Weights of a small GPT-style language model, trained from scratch on English Wikipedia.
Architecture: LayerNorm before each block, learned positions, biases on query, key and value, tied embeddings, capped logits.
Training: a variant of Adam for these matrices, 85M tokens.
Each number is 500 + 40 x the weight over its row's rms, rounded and kept within 0 to 999. Layers, rows and columns count from 0. Numbers have three digits each. The size before them is the row's rms in percent of the matrix's.

# q: layer 7 attention query, 96x96, rms 0.0669, rows 0-36, columns 0-95
# k: layer 7 attention key, 96x96, rms 0.063, rows 0-36, columns 0-95
# v: layer 7 attention value, 96x96, rms 0.0791, rows 0-31, columns 0-95
# o: layer 7 attention output (transposed), 96x96, rms 0.0664, rows 0-31, columns 0-95
q0 087:502582526497495554523493561531406537535423478478421509498517532461519507518524507496526539505530481524502528490486561453538506397512486543433492428504512529514511517477546521463515570526493469524443549450477547478476453493424489502498501518535517518495495596458560465475366514465519507458
k0 111:506548500551541486470537493524447500535508480462452430475490569513521565443442458566475503532462476505497484499490526381440485464527536486426552520453501531458521539526577537439552541525534489524497481429548495553574540471497448493516502515457476475464457538487536565466567447515509439497
q1 070:491454403468512474538525525499524492443557495523500511507401454503490541504502472511483497490448598508490489503502521495497539532534534489492513510471483506454463469477503483451508500484486478422530483488479503459555513493534504638572508541504465510491536432495423439488657463520536529477
k1 064:529526499486518547481471536523504413500528566475467516561438448548545400444535519482582496496515450514494528551533582490493524480514499494537526468493541507527572494491473539575469509468510514493466552527434480521526509522546574480479450416578551470469525513506559517413538527512487464557
q2 085:475468502500525507498512438513617450494616538494560510516572481514489459469493536541516496488465534491461471538520457505469471584501459469555484495470489426474539438484509477481508405472525499497501482550500456476541561547550499447481490465469456509505468354525502491504554529549493492508
k2 087:475485532480489485507474464467485539399517567549508544505505458508502458588566494463515492508503534505467493441465531570502519562506481488521415462534558498548476474476467472485423505507455573464543543532481501462490474517476585551481496530603450464506477475529522459620462533458508509506
q3 068:439469459477551492503477433501573461445559529519579476490482477524536477492516501398488491475479487505525477526518447551501521584493474452532508443460550486494485478476455463516483430488480551489543515506453466478515505512528456549441467470515499489544455395476461491576645483516497505505
k3 071:471462554459437535510476475512528529414496475463508465456565461550465444528518515527461436466494498544545476429532458529470528478406462521506456441446499511524507524546506470521526527452527469500471523509501507541481471480447548674563500485546466455443484518507496489539510487528466546486
q4 076:500433447463509444457490430505581466454550516508548489529476503554484535502472481497483500491461533491488470556529476571397513578498486449544480586505496477485474477508493497521503448493485564486513457516557444482506538531577491531549494489479498490532491424506440497507660530482501518516
k4 072:495454538484494514558493482479532492448533552561482543559505486483438476538555519506513450469524541470538493584520457577555526556455534558495484480578471509525447494427407421494443491457475426500501576569485473454432525466512515462547487494516478513543581475529477492521470502505495542515
q5 076:517522526568484532519518636520402565560421477524466487505481489495489491518503498523509510482522429494520503476501535523548520444484508512469533510493516534529395523538522502479499533522528447527470536479465540499493467486415495476470490504529524492444483610473587494472372501504479513465
k5 064:534474396531518588551490567506505422602499466437494490536520549502517452475455518435469416518537476534491554458493494486502432476497507496509565481477492470462489493541542527484526445534529424500498471524460517442489474521512513539499448453441524551527493497441550499452552554548502546557
q6 077:524552529510527555496507566513451491552475474466466515483535513448496441543509499506552496519498427507500539533495559411567472442503496506489490434516507490539546483496521508488526524519542508546450529515440536527484469508449474431482487486551494494478512545517615493461316544503510513492
k6 076:457544500525520508499535488563455529528469449443482481478507557500564555452407459565438509525511521539468495473522479454469488474518469507466533520474480515497522519577604573476536504531520470479470475425544527504530552519461431480535559527424478442470436536431472568485505453501498441476
q7 078:492519432515497522509497604520399519491389457523479455480474483516454544512550497497500476503546580497531523448465517448475500441526561505479516529469481571562474558545520525520511554510477465526500573486468535529493459480413461513509526512508540506497527619490475486522407508478470510474
k7 075:533445431521472514494417549497483530594547494491458541581537512468465446482429461454467546543465510517513502562518479410493513507535517494496579527436495549475506485548534511512469531438494510540507425515519494526433466484486444489433467477410486518474458502486498460458551498507523575553
q8 082:470473498538497486453554492495632510520618541493568487525509534489545509517483510541526450512514465473472447552522479508554500600512456458531489495541542481504519430518461493523491427479517509507501498520473489489508524545505558473484465478488489487455511345519567434515466508541490482453
k8 085:488519469514468543539458517507482446412455511505509474525503423505470505534559470478493533469511443492536501360472485611546512475421492533529507462522469483558514535528481498468514475514477501479470488490436580508518417494409546585505503540587534490531497514495466523517444495512471518518
q9 098:420518508513513498467520545487616492508600539520533503504538482521548457499495567510521486525474490462469448500528460512543466578501465496547526493504557431508545451524475486459507430470511510548524542519460482464516498520488478515490419522498466487473473369521569469527391534474458476478
k9 103:539498480500486535553479502507388481438433472547470522490455544442485481553585456437507512445526450561529537418472504519546498479505538546445444439512490561515483500479486444502520529550457522451479443511468480539485492458457519613523519516528513478534514573479417513537492512482528462496
q10 087:507571507493457496550485504516396566516387448500453543464519525464478512512498492493476549512526520530516520465433547498465519413488514517435490447504481566507449555470524535499494559525496445534465480433502485489481442442432468511532522509556539515505502632468468483538458484450513521494
k10 080:467509502586522489426536512499453567508499501431504437479488516580528544454483507545479536535439445533506472511563535361491471438476510474490542524489471518453566537526506544491551482493513484512472501488496504561520507468488454466517514519449536481427444517490533544386558462484499538520
q11 071:467421480447492483494507407486587491484582521472526485508504513522467498463477468445483505432488455526511480531523481525519515574553463451514475508468461462497445479470452502511507458470494537451520452548542480462520514512559469546495510493463485481544521414452468528452678515477500501533
k11 068:518507508487472450548513496454536438450486447519485594548490487520469545508532461500488516442489514520483507486560492601508531460526486485526445518520462518470489534380481449566426529480449450502502645516538518546489508492516557467547500454512504480502563480557448525542488493492501483437
q12 068:524480514476468496510489407444569486582548534492510515464491474506535404473502468512435540415451491490473501501520488550532482529520487496514502406469500454404543467494493480485516459489484516462505478513489492493512567523548532525474501445445458487503447431463504496390592500519540510587
k12 057:488486577463501492521453472453522450421540535450535591484488412518495525544500491501473500454521455441502534424471534567518545489552475438488469545508513501502505460558540526489477501546451471484514528485426460538572540516556545491449496516458491522574480526382422486503519523487485486470
q13 075:446541555553520480490545574459536560586540534510507489505527422466563450548505544534547450455538472499482480486508503488558472526509516513517471511505573471521497512520538484477525476511500487523515598524466500483501518503438495503479441485533489494467501521507611521465331494522476448479
k13 069:483490525610549554507462489523474472511483474499476495432476555506509535482454458455428496458486484513513498359519495441488530491524448485474486479516511511540559537529560505437545541504553537538470465490462464566540462502474467582531506570473541482500474540446543453571510529476455455447
q14 070:455569501485518536530505605518486564538476497511484513491530510452575491500529514510522505526517478515506499465501542472540487477503505525511504432540552504494549509503487507453514533511510469568512555486432548507472435497410477481477466513525502502431520568474574495514305485517479515441
k14 076:416499457561509502441524463511478512573513485482499458498458486562540454506487515522462535556486451482502465414487540433515478443530556488482505432456494454489597463584548509461502517479551486500484510489477492588528507513446458639498473545516507494414510523539542469504516521492512482502
q15 059:439515568516540458491472566491518542537525526540516516509536466484550495553492509493539447481487495493464448505549488480443515528476473477533498526533605488547552518539541465480519472444528498537523553517490503481462484535414510490506438505530478528481543507500589483487314549523455503462
k15 063:443491503506517531516531562511509509535499463540489456508518598474505518485522527494494446482488571555518493405538481457474434486505466556487467421517460500586430523498489498457570493488486453507525481486506539470547466487428499602544505543439502469523493523526542519616455533530502424531
q16 065:553468452485513512526501458539419497469488484460476558487507540553473552470523481479460550484513471528552546509481539516486543438534521500447506481497435498487458524479505551512481525505473507433488413451518510570540493476528418558524521579483531526560474545501460497460666507455539489529
k16 068:551481481471544471516502429471508580457513480540485595492520487510508486488496488512541422577562567499498527590530540486466526526481488483445503504520447504438491484463464487520447491467496468513541553466509521463501445532496563378529589442568472524470516492549538480442545455526504538503
q17 069:484410465493544496470486481516598466447576518461568449481454506480568468493461503517533481481467512504477462565535470482486503608495468452540482508513539449509479437472454508485537448480468554478542497538496495480507525533592512455537508535432439491503500388528465478507578480535499486459
k17 070:412454567509518555472473456513479448449498513547513523557539440528534466522520471515483440519514528439517472475537501524520506488420499528480441519459480544559539526453467490504502490550443478503538533552505503444514436482469537544524534515637433504552546478539470463579498480532475455436
q18 082:527543525514461526518481528502389529513380466466452508463510500455460493520510526497479525551521567504530549454447550421491487392511537549439500468483482532482492550515560496505491565513510442498470497450491537516494474447442478489502535518535553516480514620491487497524419506478506513561
k18 073:461538588527488503444543529541500536502533493482538446450507578540544559464475520548514604529500449492472530535467507404480470507532494485502528523426467558527535514506512556510507533441520558546491447481488466484489499517476443494544506508448516472439442538437481481385545445451502523487
q19 088:519557537502459527527506530529395539502372455469440529486532567456472519511529490501507507510549486519550552471482530460542508420503529536463518486524460578517481539487494542497474571521501457554467500468502550527495446427417507524501518543560568503502521591455490466522456469448499514483
k19 096:503524457538508484436515511536435510551484459475490435488512501520489539465424523574493527514428483473508505523524512423451520474540505477480572562428452495501531558582581539462591524482542494511471514437529520585535518471555433492511491507451517509461464522509524483434587447502482498493
q20 093:441490467479502496485529496475605501459617537510578495506510491492534479488510528516495490486483486469449462511552508498500464588514454453534495498532532430475518453508442484502482429473526513512518516535505511473533506563571536474501478502468430486453467322513555478510497557541497517501
k20 095:496506527402489519526467518499501500429501536510495525526510448522459456545561490457556513489533491494510531433477454561501482540488478554523427471583553512547483432469491411526474482491469532454548477529427467450471507483425560556448486484570495497494540496458489461524383550483517500528
q21 072:417489567522515507493508521469603518499606554536555441506503488526559474494456557528519499538475495457463452490533485497521470583472486487558472480519562447477528478517478511497501460478559500530498508545467481461468528549507490492475445481546483509453477408500630471503440534508464496428
k21 069:499477474501458485493564548576473546481458469455519460459483532476534495520578457556471471506471546491516456444507479559604514492441510493491449439577488446526456511510533465425523501534499463491513511423517502543559501507479470575514497611512512487536501527549499495577464489535428446537
q22 075:502560495538474533483494577505458545549411489556473511469534476520510500520523536518498509523539496531488527417473500494554503441465525526493491487509544532522550518501528488526479540516526444592498537485457499547475470483448436475494477450551537543481525584498559504499326561486491518443
k22 067:483470439538485549480458552533483543554490517525557371504471507493519516484469462423466549423467438547517488467479475387515477548515489493535501516513512518514521466572566502461523488421522497525534509478522509569565474467516431532499477518466543455531458542551468549545465451525494538522
q23 074:473420463444493467432493431488591456476604520533557483521487480578512510490452503483482487471468494469473455510522479556492508591518475459533555540472501477507533460481485503511483431477485540461527461517548461491518552544544471510523527470445481519523478379517474450457605482521518482515
k23 095:495471431455503512557472521463533460476522538533493576536522468439452464519557505484571463459555496502482519520521479585548573504492490547491494498572499509531475470443445460522415474504480482465501527539466480411458479518518604485504486498544477491541578453540430523543448525450512555473
q24 076:510545489539521514485517646521418585502399461518484476469480488473535512538494512531514544476510492500491518469507488464535488449514496505479500520472522535501492526528496505497494517528508463555493567474438536542496487484469443528481475515487526532458498611477558523478343509488475507410
k24 066:471506499486518633525476625563476440524511527551485464502514505529574475492499425486483528560491492485521505425531445449449528479549513498494562505423536518467491480554510472501504456533496461568481443550488481510538472498439479511397462478422482491490486499505561480480486501510446518521
q25 074:555448444492458528515468445527458443488489497448489500540444555510413485465504489491448571489495516512501531521496521564464504476476478522471455472485449504464478510504499492524516508520502508426442436499518493514527540458617498504501548515418502478550467501525422549522655452488541542516
k25 071:504442507424498502482508458443561540475473517487521607476482462473478492526488476538550474537505496531529542622434470541509490502479484513541481481516514465430468511433462472579473430517480531429518509517505523491445523500522559449449537459615492550532531470468518518510542584509486499483
q26 088:520575502528502554510455573486387516505423473499426486532478470472455504491529478505504524517562504511505539470451514452519482412484538569456516424480465535521514549510537492482491542514504461508456568458457556495494484468424500491468494457506507501470530629496529541471398515477510504468
k26 096:491502534579488517463501488570480501531460451465447458454491568519529542413407470522454533506436467532503471460488538446498505487525520512495551550465483485458499539531565591494580553526507523510462457445542525539565512478490432454468505536437510507444429539501501515426534443520486493497
q27 087:500556602582510488497487519529443544562437482467475495491567421470518464555534546512513486509533511493489490501491508510567480456467503508500467488510524509513541517542516466515470504509494469588469530496436500528439463510437505415437485453532513499486480568459558497526355492479440550514
k27 080:453439537550479494486504449478473489522476524550506440426502452521524533502479489513469505482535480497454509445477525363468508486455538490514542526505495480493461513527563508511578467438450561523544515518547542557488527500475414537410480546489500430512403494442479473536457448491472527559
q28 084:505446540501521494484472400505570523514564510468529492548543528487503470496501475461511528509474411504490505467516472504524495549511458478516417473512492448489544483480453498522521470481524560441480437537514509492510538511521481401362523470476457445544492417490494563524612501514515499566
k28 066:501449544485537467563507455498482428452501444510508549494516510515500557558494525483441495443524550526494436414465461544463482495437487485553480524509444483479412509499537502545504509462464445456456574504522605496552538510478534519483526485438456520493495492450477529641510473481486510535
q29 073:473459442517501486488516411449583524573581533509553465530524464502522449511506503503476508463445452500487470519545462513477517589511469471537500519480489447479489467500456496514483427487479523477533461532549413497478520531543501487474500450456485482539456395464503543511653507513497501547
k29 066:496472524414505522519454488470463445486491479471502489528476484485497508557531474421474513422519507469447501524491448651558588448450486487546464519485478472533463465445489494546489478479449502488536555504466534428527516555470511521492474545560471496499535444465441510574454431534460503472
q30 059:503556553507487489452504594536479529532470488565507523519523465445541522527546514546531526610532514512483505433474504450482503494500488527522472484481555507523435478507496513469471504511535495557515517486454530448498430498426510424448446493520507522471508535505567516566335563493479470481
k30 062:461538505555487596508538511548465481511525548527535405581438601474530467472516532481486481492478440557457442421479494504485518508536515497544435445543475533581512492548577529466548470485530479497442498517541442494551482501485494552553488508506536502466511515479507469587434463499506510467
q31 068:451515533498511482492493527463534517559545522527514488500516538466582479516469528478538490439487450518493477529566514444577502554449497498526493485525592472508542458522497477474470491471547468579493499537441507502475521539434516453552447492529481516492480459517622447438350534529501496510
k31 060:473496541484545565492491539522450505506455460491497473531558507508511486466489499516455472510472557481492522363490504597471478476471553482521522493500502402547534474488534537411551542547516487468503517460549530517572466471536494618518420534480507447501468496464519499512431472533463447461
v0 095:483470495452493580545448509519519446500466538539504518594455527483490447512551484402575517429521446550526514481493537505492572510504476503511468444520506528589489512474434405496483534508491544421504438532535470533455489437472519531459536511514534504478574521502472485532480498462583456509
o0 094:571462510473481515523481412452381501532480484484429498506502504542483507526491506478440553520529506513516563522506503495487506413523524540459464473521428487451513482466503504515534524560474487478493460504508503480521543494533488482497529465501491482509463602504492519476710496483512518526
v1 090:457448520426489552479458503452531480507480582567500518519475452536483461611580460451594468500551500550493471485486503526525473488540495514469436419499471502547464475476459417549465473509459543469506429505447497500505501526460542566518514477571553531480505536460503510528500563451504481464
o1 088:548503450519499539558509457490404528524521450456408480480486515495521468522427494519462545394520497470533571542526502481477546461526474497411536463513504561493507549474499494516505467549467538459477551538476497544521517484492484476518501549472506466514504534476506505441647409475521527539
v2 142:440579531578540449438550568548525540559491506476531517430537505508522503511474544585532491561508471476472444524494516484492510483479472487555558519436515464472546540586516556437475507467547437571523566487462509458528476528461480453468460515528524523482470483473559495462462551539442472472
o2 109:462542535516512503499513585475536494525540534536519493499554499491528481522533526493524479531536496503501486489493487495520492521500492529524504498508544496488513466505507522429506454491499496563507552491460507484518473500485506508474451485526501489480500475498554507528210519453453469464
v3 098:475542533524555496416518474489518514501555482503522387393529512492487544453480544589478492489449535449439476509537491414515410530517500453456513512477508471426516512560535542489597506436493502540487552455523550491522508533518450444500462529458484493498444469514526533511533492519475547504
o3 095:476482480505507455473496532506686521496588513481556523505469504487521485507467498523530487483465494476499443513553479492505520596482458463541540492481532478511505490522465500516480446485519509506494502524485481512490493552495517513512490545474460515487490283526498497496436527520488492478
v4 120:523532485539515559512560498538493475488522464410497515496508544501526561362429537538407545464454489446501552473573470504510604504473473503519554541535511468515540486520526563485519527524499491497470530496534494514571566519469456551536486572483448468530502493525476529441486482572493521500
o4 114:477524533522499426463513525551500477445450524559583513534521518495484544492573473462505431616480513526467417466474491510469444543446512484596482528513508518493522473511474503434472524484539478531555447427530479468443467466558557515504547451498479534539492484545460515574449539525477468465
v5 099:479515514552542494448511519595514464509507486465471472439513533471529497380491468606471488457483462491513506512501507387455533523491514517465532540432505487461500573525528569468569516482559515500482494503544554515495463453530446426430525573445541473448496478525514553493542482522510495514
o5 092:523450509476504471466497442418622476531598560495566518534508491564484515501494536494460542516471482511456466513529506532513497571518514489561488511513465415447500403491475505490492444498496496488510442511515482469514534571559493471507513468520442483524472362516483501491591514509523504500
v6 096:459522500549551411425408533560518515480485469502519517466464472517489511575559497488517556584505480555480452515429508397493529492412514481466489514476506537420496560517461549483481513480526523500547474552465451487489505550504531419534515594481496487506522505502536491548517525442537516462
o6 086:536505525439469530539539512447514503584574502502447464511506478517571436471489518522487527473499474535468598514567520500501493516530525546479476475531537395516501430501507460477583492519466444545441546511535562467540515483457447470502466435485499458483481484477556531452384465522531494539
v7 098:465528482567537483437520506512549453545526494502545422416499528519526542451441499630479510509460533479462438508492521434477488489481519484492543520448482456447517547598548562468579476436523489507471539495525541475556514499551445429477512537475468501507449491505551524460518484541463517492
o7 091:484486507497511463480498524486669500491602529482547511505495489498501496489488531511513476504492501478478459502543468505520494600501478475549513501510538472501511464494485513480485442495506495544519514515482484485483498549510505518506487496492496511500507283521523485507358525510476494484
v8 121:475504509561514505449504511535492479529502459431499469492474569552521580411473462609456557501458519486462493517562506446443523490484497484463543551432449480482484522523545547460573505505568507481436488450530549534570554506522466493500494578466496500468428495514483574474514502541509445461
o8 124:462485498508514453481531487517556470486539582547594503518513492517490503451540513447468468557477516496483457500475440487490454590482499482571481528537502503467526441497468511419467470494500496516588401475546428441490478508571538488507549431520466463563501424517468491539596496529521493504
v9 132:450554527580530447440568555496525533554508481480546502461540536540543565464462542551482515519469477440479490531518500489486486479495460464557539547442535451463526499566538592444524505495541438551478568442488523464535517547486467465486445520524496535487453471477552517441450525538422461470
o9 110:451542515534513486487503622511567496495509548542537500480543482466513502523534528509539446547511518489488440490488490470508483568469480498518499502505530510504511485515485519445508478477510506565536520488475499474490470473479522493483469507499487504481508436515547499548250533513446486445
v10 095:501480490469457528553461489474478557454458530501483600547456532492473485537519501398517529481549500528539570434490480608539517491497475527544501489565497536577540488419487440495413540540469489485534452524505484547499495510457531583498507466521509543521561542505455443512470551443508478482
o10 092:511550514511510502525499507531317488510396459510455491509512495483503506504532472494506487521506508516505535492462523497493500401497528522463473517470469556506495526490511495485524571520483511482496481491523523507496490450499507496476512484520503475498509727461480522516568457500508498503
v11 105:518540503532519495476522509484491509488517535556491529406577428412464502503500574545520379444506480444458504505456468526518455510520463499533493499493583498477540482523506511499456483454496457565545556511500425402477415494500460478501506475453541542482532475534525472517502518483493601529
o11 094:509521510498501502515465558474575531549535437479496496524496479505531513534488508518531535501504451535555498478546591493513528487466511503519514480486502456521487505508502519516510506482523495495446546533458560519489551567466488455477445547487455498467477481474522509450249503512468490473
v12 115:531516497461469538532460516471425558490455495556490578522501473480465436598569501429536471502564475531524536480434522563535515494483458530509508446541554542509530481485459457517409529502478473528506508507461474496411456476471532537500503452536580521504551576491521479579483537447511544515
o12 104:524552490502493535522502518522357501527406463480438506507492513481515483503487486496490512481534499515547587490470506485492492370514519546465522494485489539526497543504529499497529575530497491479475526478504518521508479454456489509488501508516506488494507723473496505468474472469522507492
v13 110:520467477422469552527480443437502466439507513508459471574452529503464520522517446445495535480522502565531570465519501526513501535558533540453473476530471533502472531353464435560539515564436519425481463484514524531519545519457548516532529474481501468549528544506455521486538475445525458547
o13 105:513456494504506484520488419551445511474443479492505502491483510497471486495501472502503509472455510489501487514509480518487519467494482468498506504471469516503495514490485477570476514505464537416484466552540473541504503454563492515529541523478528501488511537475434519539770437516512533509
v14 095:498517478454455534588471512506478528505434508475464605572471503482503476545527501406544486512518510561547570468502497602502536480456511545537554495558493526575484465427465426483428516527555465467517488513478474529497485500437498589475482494553513481478545524483459464478479547493523455493
o14 096:477551528508500512538500486493320471526419498529470492498536507508481507498541492475496510523513505503519557495437526520482502422518519531473461501484466535468507529504513528484510537521485504475499462452510507504518501447504484502473513462528520496520494731457494502520550468453513502504
v15 101:557470509406443563537508470451468515431495491525524526570475523471484466546508499465533519472537495532506532459497496564548449488565456532531472434555504534532478440410519440537449483514441544443514496517504447524498482474470533608527496440547446495525552524489448433520477483452507539522
o15 091:507519491519510494524497450532371496470413475472449515498433502483498503491484459489514491506483516486527511481478508519482530419475535488471541505478511546523489571500501503538481574528481507450489477495524499474504511478484497514502512534479554514514507667471462499481687452505535505491
v16 097:515471521441463517535504490475501553472509516533505546567499474463473465576541529372506463484547501539536570508459461577522488530485469486521501430610505523569499422394483425552457485483461492495525492522455523510501505558455530529495472464478528500537553516449495460519467502474501505560
o16 098:535539497537474546562450537518419533468400453467414477482518510462500493552463462547515505439486532454536474468492566506510536420531513516436504470479535555525500602526497499569487549536518516476454558520480520569470504442443490514490486562493445559471505563538504486505430520502459501493
v17 121:507528509559530409461488549522526555553510491510514494428553432500476489546538562480489457551548508474460452563472498497530466495463460444544540517477562496452526504581522568487442494499510430585536542486447511437460468530499490420509473509499559581492468469501546458549461538517478532509
o17 102:447536496515495536472518580501548527527536512501480468499532498470546498524492500538545512483524485517499497493497525489536495503489496520492502491503522510537482485504535474488530499476533481531463586513483520544497477505462496488493463505519457484458494470500551484479210543502455468511
v18 112:460521479564524489469467529554465500505500537503492524557497549543486507351407459524464512496416510457462487535547484486472536492419518432467563583492529516509541497516500494480575506447558544508503524529556540487522485508504438491497521599458487466494526484471501529448495453564515469518
o18 115:486486524483506456513497486470531454537560537515543484497526484539514512479575531471454511609514520544488499501494491463483458537494516571579471495543425462483532452468471527439469524524511422516563381424525487449473506497552527470466518444531439477546462498568520499531452563450550477460
v19 106:481505504479508474470411450437524453505497534515452427514464532492481465522529463470528551474529504515547476511469520408527464508545626529364434478461459559422453522490445557530548488551465506472444456483481493558483523504496514508502537496500493457483504520519474554503545499440524527512
o19 101:553438445475510550498539427505483521500531485486530510515457502528525454487463480509501486415498504469483545517550457494478526528529426457508518500524484457500496512475503438536499427489446541438511555561528499522505523499531476490540503523464526476508499466474483516474725441532524501534
v20 128:524476489429486562556446487498445482435444496545506542521492466496472472599555454403516480503566492556517531478433512540542532478485492546480467431570529531564509473457454432552445507545477526469517458534474472484455457471450553556504519470516511514528549554510484471553490499474542542548
o20 108:535495481502485531524496452516335518502414452468430503496466541523491499469476485486499524471528493515528576497487498510492517389528519525468523492504486519506487536474525494521505576523500496457471500472533494519506486475482479516522514493505540513510507681483487493456615451484542522526
v21 107:463533486610531435427495520566535490548493476483501492442481523547526539445501529520445536508458498494475468531492502480447556510430496465507560557448490464442524566592503585453522531435556449539474518467528544473559553511533492410480510553474537496507468487498539540469501524522465491505
o21 100:486535531494502460472524572491573493517564546531555478505583492491527498485533493508499463554517511512444479506526495505520456561522498525528455505522507463484513419497508494423529455505491490562510495513491499484485462514512519492485478458538447479484494394523551512529283541520472489483
v22 132:505489486496515511519496475532519435505512472459458452523466563515515522407445432535439542478436494496523520496551516419450529510518546520414521541478420504482436525472481532493590529500533510461434469487548567534570556477536480482471518575494467441510452480512478564440539468516547458490
o22 108:497446509481489463490524416483551480479552537522569501503518488549468518460523495490454507509473512491454469521506493520491473569516505477533441515518479460452512461487480499501475464494474520488543402503521452477502521534570493492514521465516470500539482412512473495536736501506523513520
v23 105:485505511578542494463462530525515503547476533515472511510486456546509519423503491524425543491434500480502475548517448478477605478380517422468550600430526508498521501568489504479551532420539530502478505494533530508525508538517494463492486638474539474490516495500507519472511439530520487506
o23 097:492514502500506448499507492474527472553593499511535462500545517553489510470530466494447507589528501545466537508535521453463451572501538557571451482558464440490530461462477505427499509539536433515551398456482517465464513490537523469475533444535386481522491473542520520530399542485524478485
v24 128:484490554431494517498443512471526491486481548613500455465514412461493410626538502524566452534526508553479470463451515489494413508495527551448462470508515528516477499519494469507469472461499515515565516520433505449433450474512548537458518433529539517476497517490506490582514519443497536486
o24 119:522489476493494539527498474458492533569548440419410525476468498519513488519407499517495543358528474472544558551542510517514548454548474489445517471483509479514467561481503486581514485529475523478446550543462523549530522541458433481508452575508523504482524500453527476417501459468528534529
v25 106:501504521448491534558480508469461549509447522535517560531486486494458445608544510377533484515528500519506534502453485548550506480502483507535498449568539546572540467450470462489397524555487466506551479511450464479412454475475560569512489458505543533522540555510503472541463534454479501514
o25 100:512548498522495543541492536526335518512388458505443504487511520474512492503514500494524508487538502513531572489457506485489492371517506532460504500490490547524477544522542501484539569497506512482481532474495515514515464445467479512492492501530533477498512689477501496493444467476502496488
v26 104:511523482553497478508546501527510479538515476432499442499485602485533544364452508593446531481469524486481537516544482453484529488497507504490532570471466481473462520494540536480575540492564502518467503426575564515541519500534441433438506549453486484502446448512497545441513478551498465514
o26 092:453485526498503464478468500472667492471553563516559499497513483513461542505527512501498501556446500494466417486483511517507482616484500458549477508479488472461512447517474517498476450479504511501520432492501484490504518536546508493505511479519454515525474312528513477542557545513496505498
v27 108:540479494399449562557481500442456512458445486513470561542482487493499485568527480412535496496557481542529543465485509556538497473522502558510479433589506546596515485450467417530447518523458479487521483520492453498464492513481547587510505450550496532499536553485464443542469507448536512515
o27 097:506520500509502526524508489533324496503390455503447497510477518490485500495493503483507491502518500513530550491457500499493526399493522507468513513487488544504499550484524509497500558527501512478486500470522497512502497450467493527496516496493543504502514730476471498493584463495505513490
v28 112:474557497561518462456540512525486541541525476427494487441531520508516574416453532596427521502445525436470498515530495506462485481525454464537548544467523452461512514586550600447545519504546435537444533452509551527561536545530456449493493508493485498485463459512525521467486495536438498498
o28 111:457540516525513455455514597521592461478514540548583512496532485462521522482548492511523438571495515493467438497464511489512485575455516504537497527477530520507496486509511503440498494465508511542548501485482494458476467503485527502480466505521449509502504423521517501540290546540471493450
v29 091:492530512529474520496483512552497520531471495497486591521510465534490438437429495501466448484448490460463514565530451527480577505446449479515551544537541511667512528518500435493481528431515511510590504513518480425449468509504489472463491588480492494521515476446540455459488464542517491521
o29 081:499489536481476481536463534468512477547548498497479463502525503502494568506558510494494536571513509551516505500471552483509470475508565565518426477515466486447526438505505546493542543529540430529460446468458539483539500511511486469446474461516439502481510507560523513496291580469517474494
v30 106:492539495543566475461485471536492448536534505496471417448503462508517510469486443596465530500430494464492451502470490413503507498495543477406503514423479507420473553553516571477598488452540529505467538476526574480531478482512472491486497558466532451469428490494520559451557456504496513464
o30 104:488452456493508484464540442485603494510596522485579514513494527576503464451481509483474495460501487490480467529579469512493464585529468476566520518540497424498509452484468488504463421490481530460529459495528459489496507553545499501543516493505460495543507368513474480502635481499529499518
v31 105:521446501407469534565467436473473476456466508507459542581443520481481470511469457442522538498499474529556559502500490504507534509533540562430457467518428544558463509410478425530477530557452535415493462530511434516499511496479569542510515466553479419516553512499484496492527465468533459505
o31 101:538446478469494512525497421509409490493451476517508490491485502514442490511491502473484521481497504511504533509492484518482516469513489477489465500490487476479496507495480498540510499516469529448489471520507511500519528453546462530508518507468546519501512585489452531522786460482528504495
q32 122:526511562489471486509445441548558467434502475509509481441459500507508539512524465483442457547483555507486442491501476559463486521396508471532488427526536477502472497548482516520533467547537466500476494475465519510497582505444438491568530574468467523522466449610557533493530572551510469581
k32 124:488460493395509487466453491485559482574603543484465524537523531477472461518437505493481482452527496512507462482527542507522513529477500405513453581480456524526487477453527514511456538485483428493551506565451489581496465552515547457484487618514510554440508440540520542481462521500461532514
q33 109:480536457569469577487515593496524460566482471464519494535492578531513532438514524449480476457551429458481500471499547459539530486503451477479479523449487502530507544557562530420487494470511485522492563551558568494531563544510381498464435462526497515475493503440559487501460519446489486508
k33 120:496562504536443511540571466508426541391442481523477548451460514474464550537475502482467483451525429487493545502492547564518488476495495520520485516463500632562574536571539480488475545501502497526452540445534558480483493461446514506500532531535511503483476530491526551532401489467528482465
q34 130:516514531546464464478505407523550484423489482497499477430495523470505545526523472471443433619481530491482455492501541510463480518395544529507430448516476491494508490515424501530499493516520464485522490495464480493520542522442477421540568562500445557558457504576549517463544529513528512573
k34 133:503441486432534504455495486469552515568573513529446522540525508474512459519483455507453490525513492491537462495485524495488525508529506407516463576502471472510468458415494444555470467516518540478523457567478479516479500583549583455504448609475507545422491435520484527475555576463457500524
q35 166:532440512508451490505484372541537474379516467493501503438475477505478514552537435507459465537472561535476477488480500518501502521430526497489475441548464517506479467497448477561535513539491512473489437478481510506501544495511470480555563553455440505574481452584478514461567494548515537587
k35 153:509451519405510497466460496470602474569613531469510481553501503495504437504484491497490479487511529510486452511529505436486528572521485403497499547473521446491460489442496502555468459491510507484503487576464480557461499568542542479472454535506521524447505391538490555511538571518440485518
q36 127:507439515442558473499507411470493471395483477481514494452503473471442542540504416545518511531494574529483487581471466547446518558482503528451436496554518488478501483411453477571539502492471526474495433472527454496491491465527523474518558548470462540537487486548431460439584509510516500508
k36 128:513471514447515494494511507456521474566617542526532442551514507532498388494508451515522503529482529532487468516529524441463561553509474436495491524482526414470455478488455485561519463476539511437548452590481482550496462548547530482497494483485468493473496413557480561504602500521468525506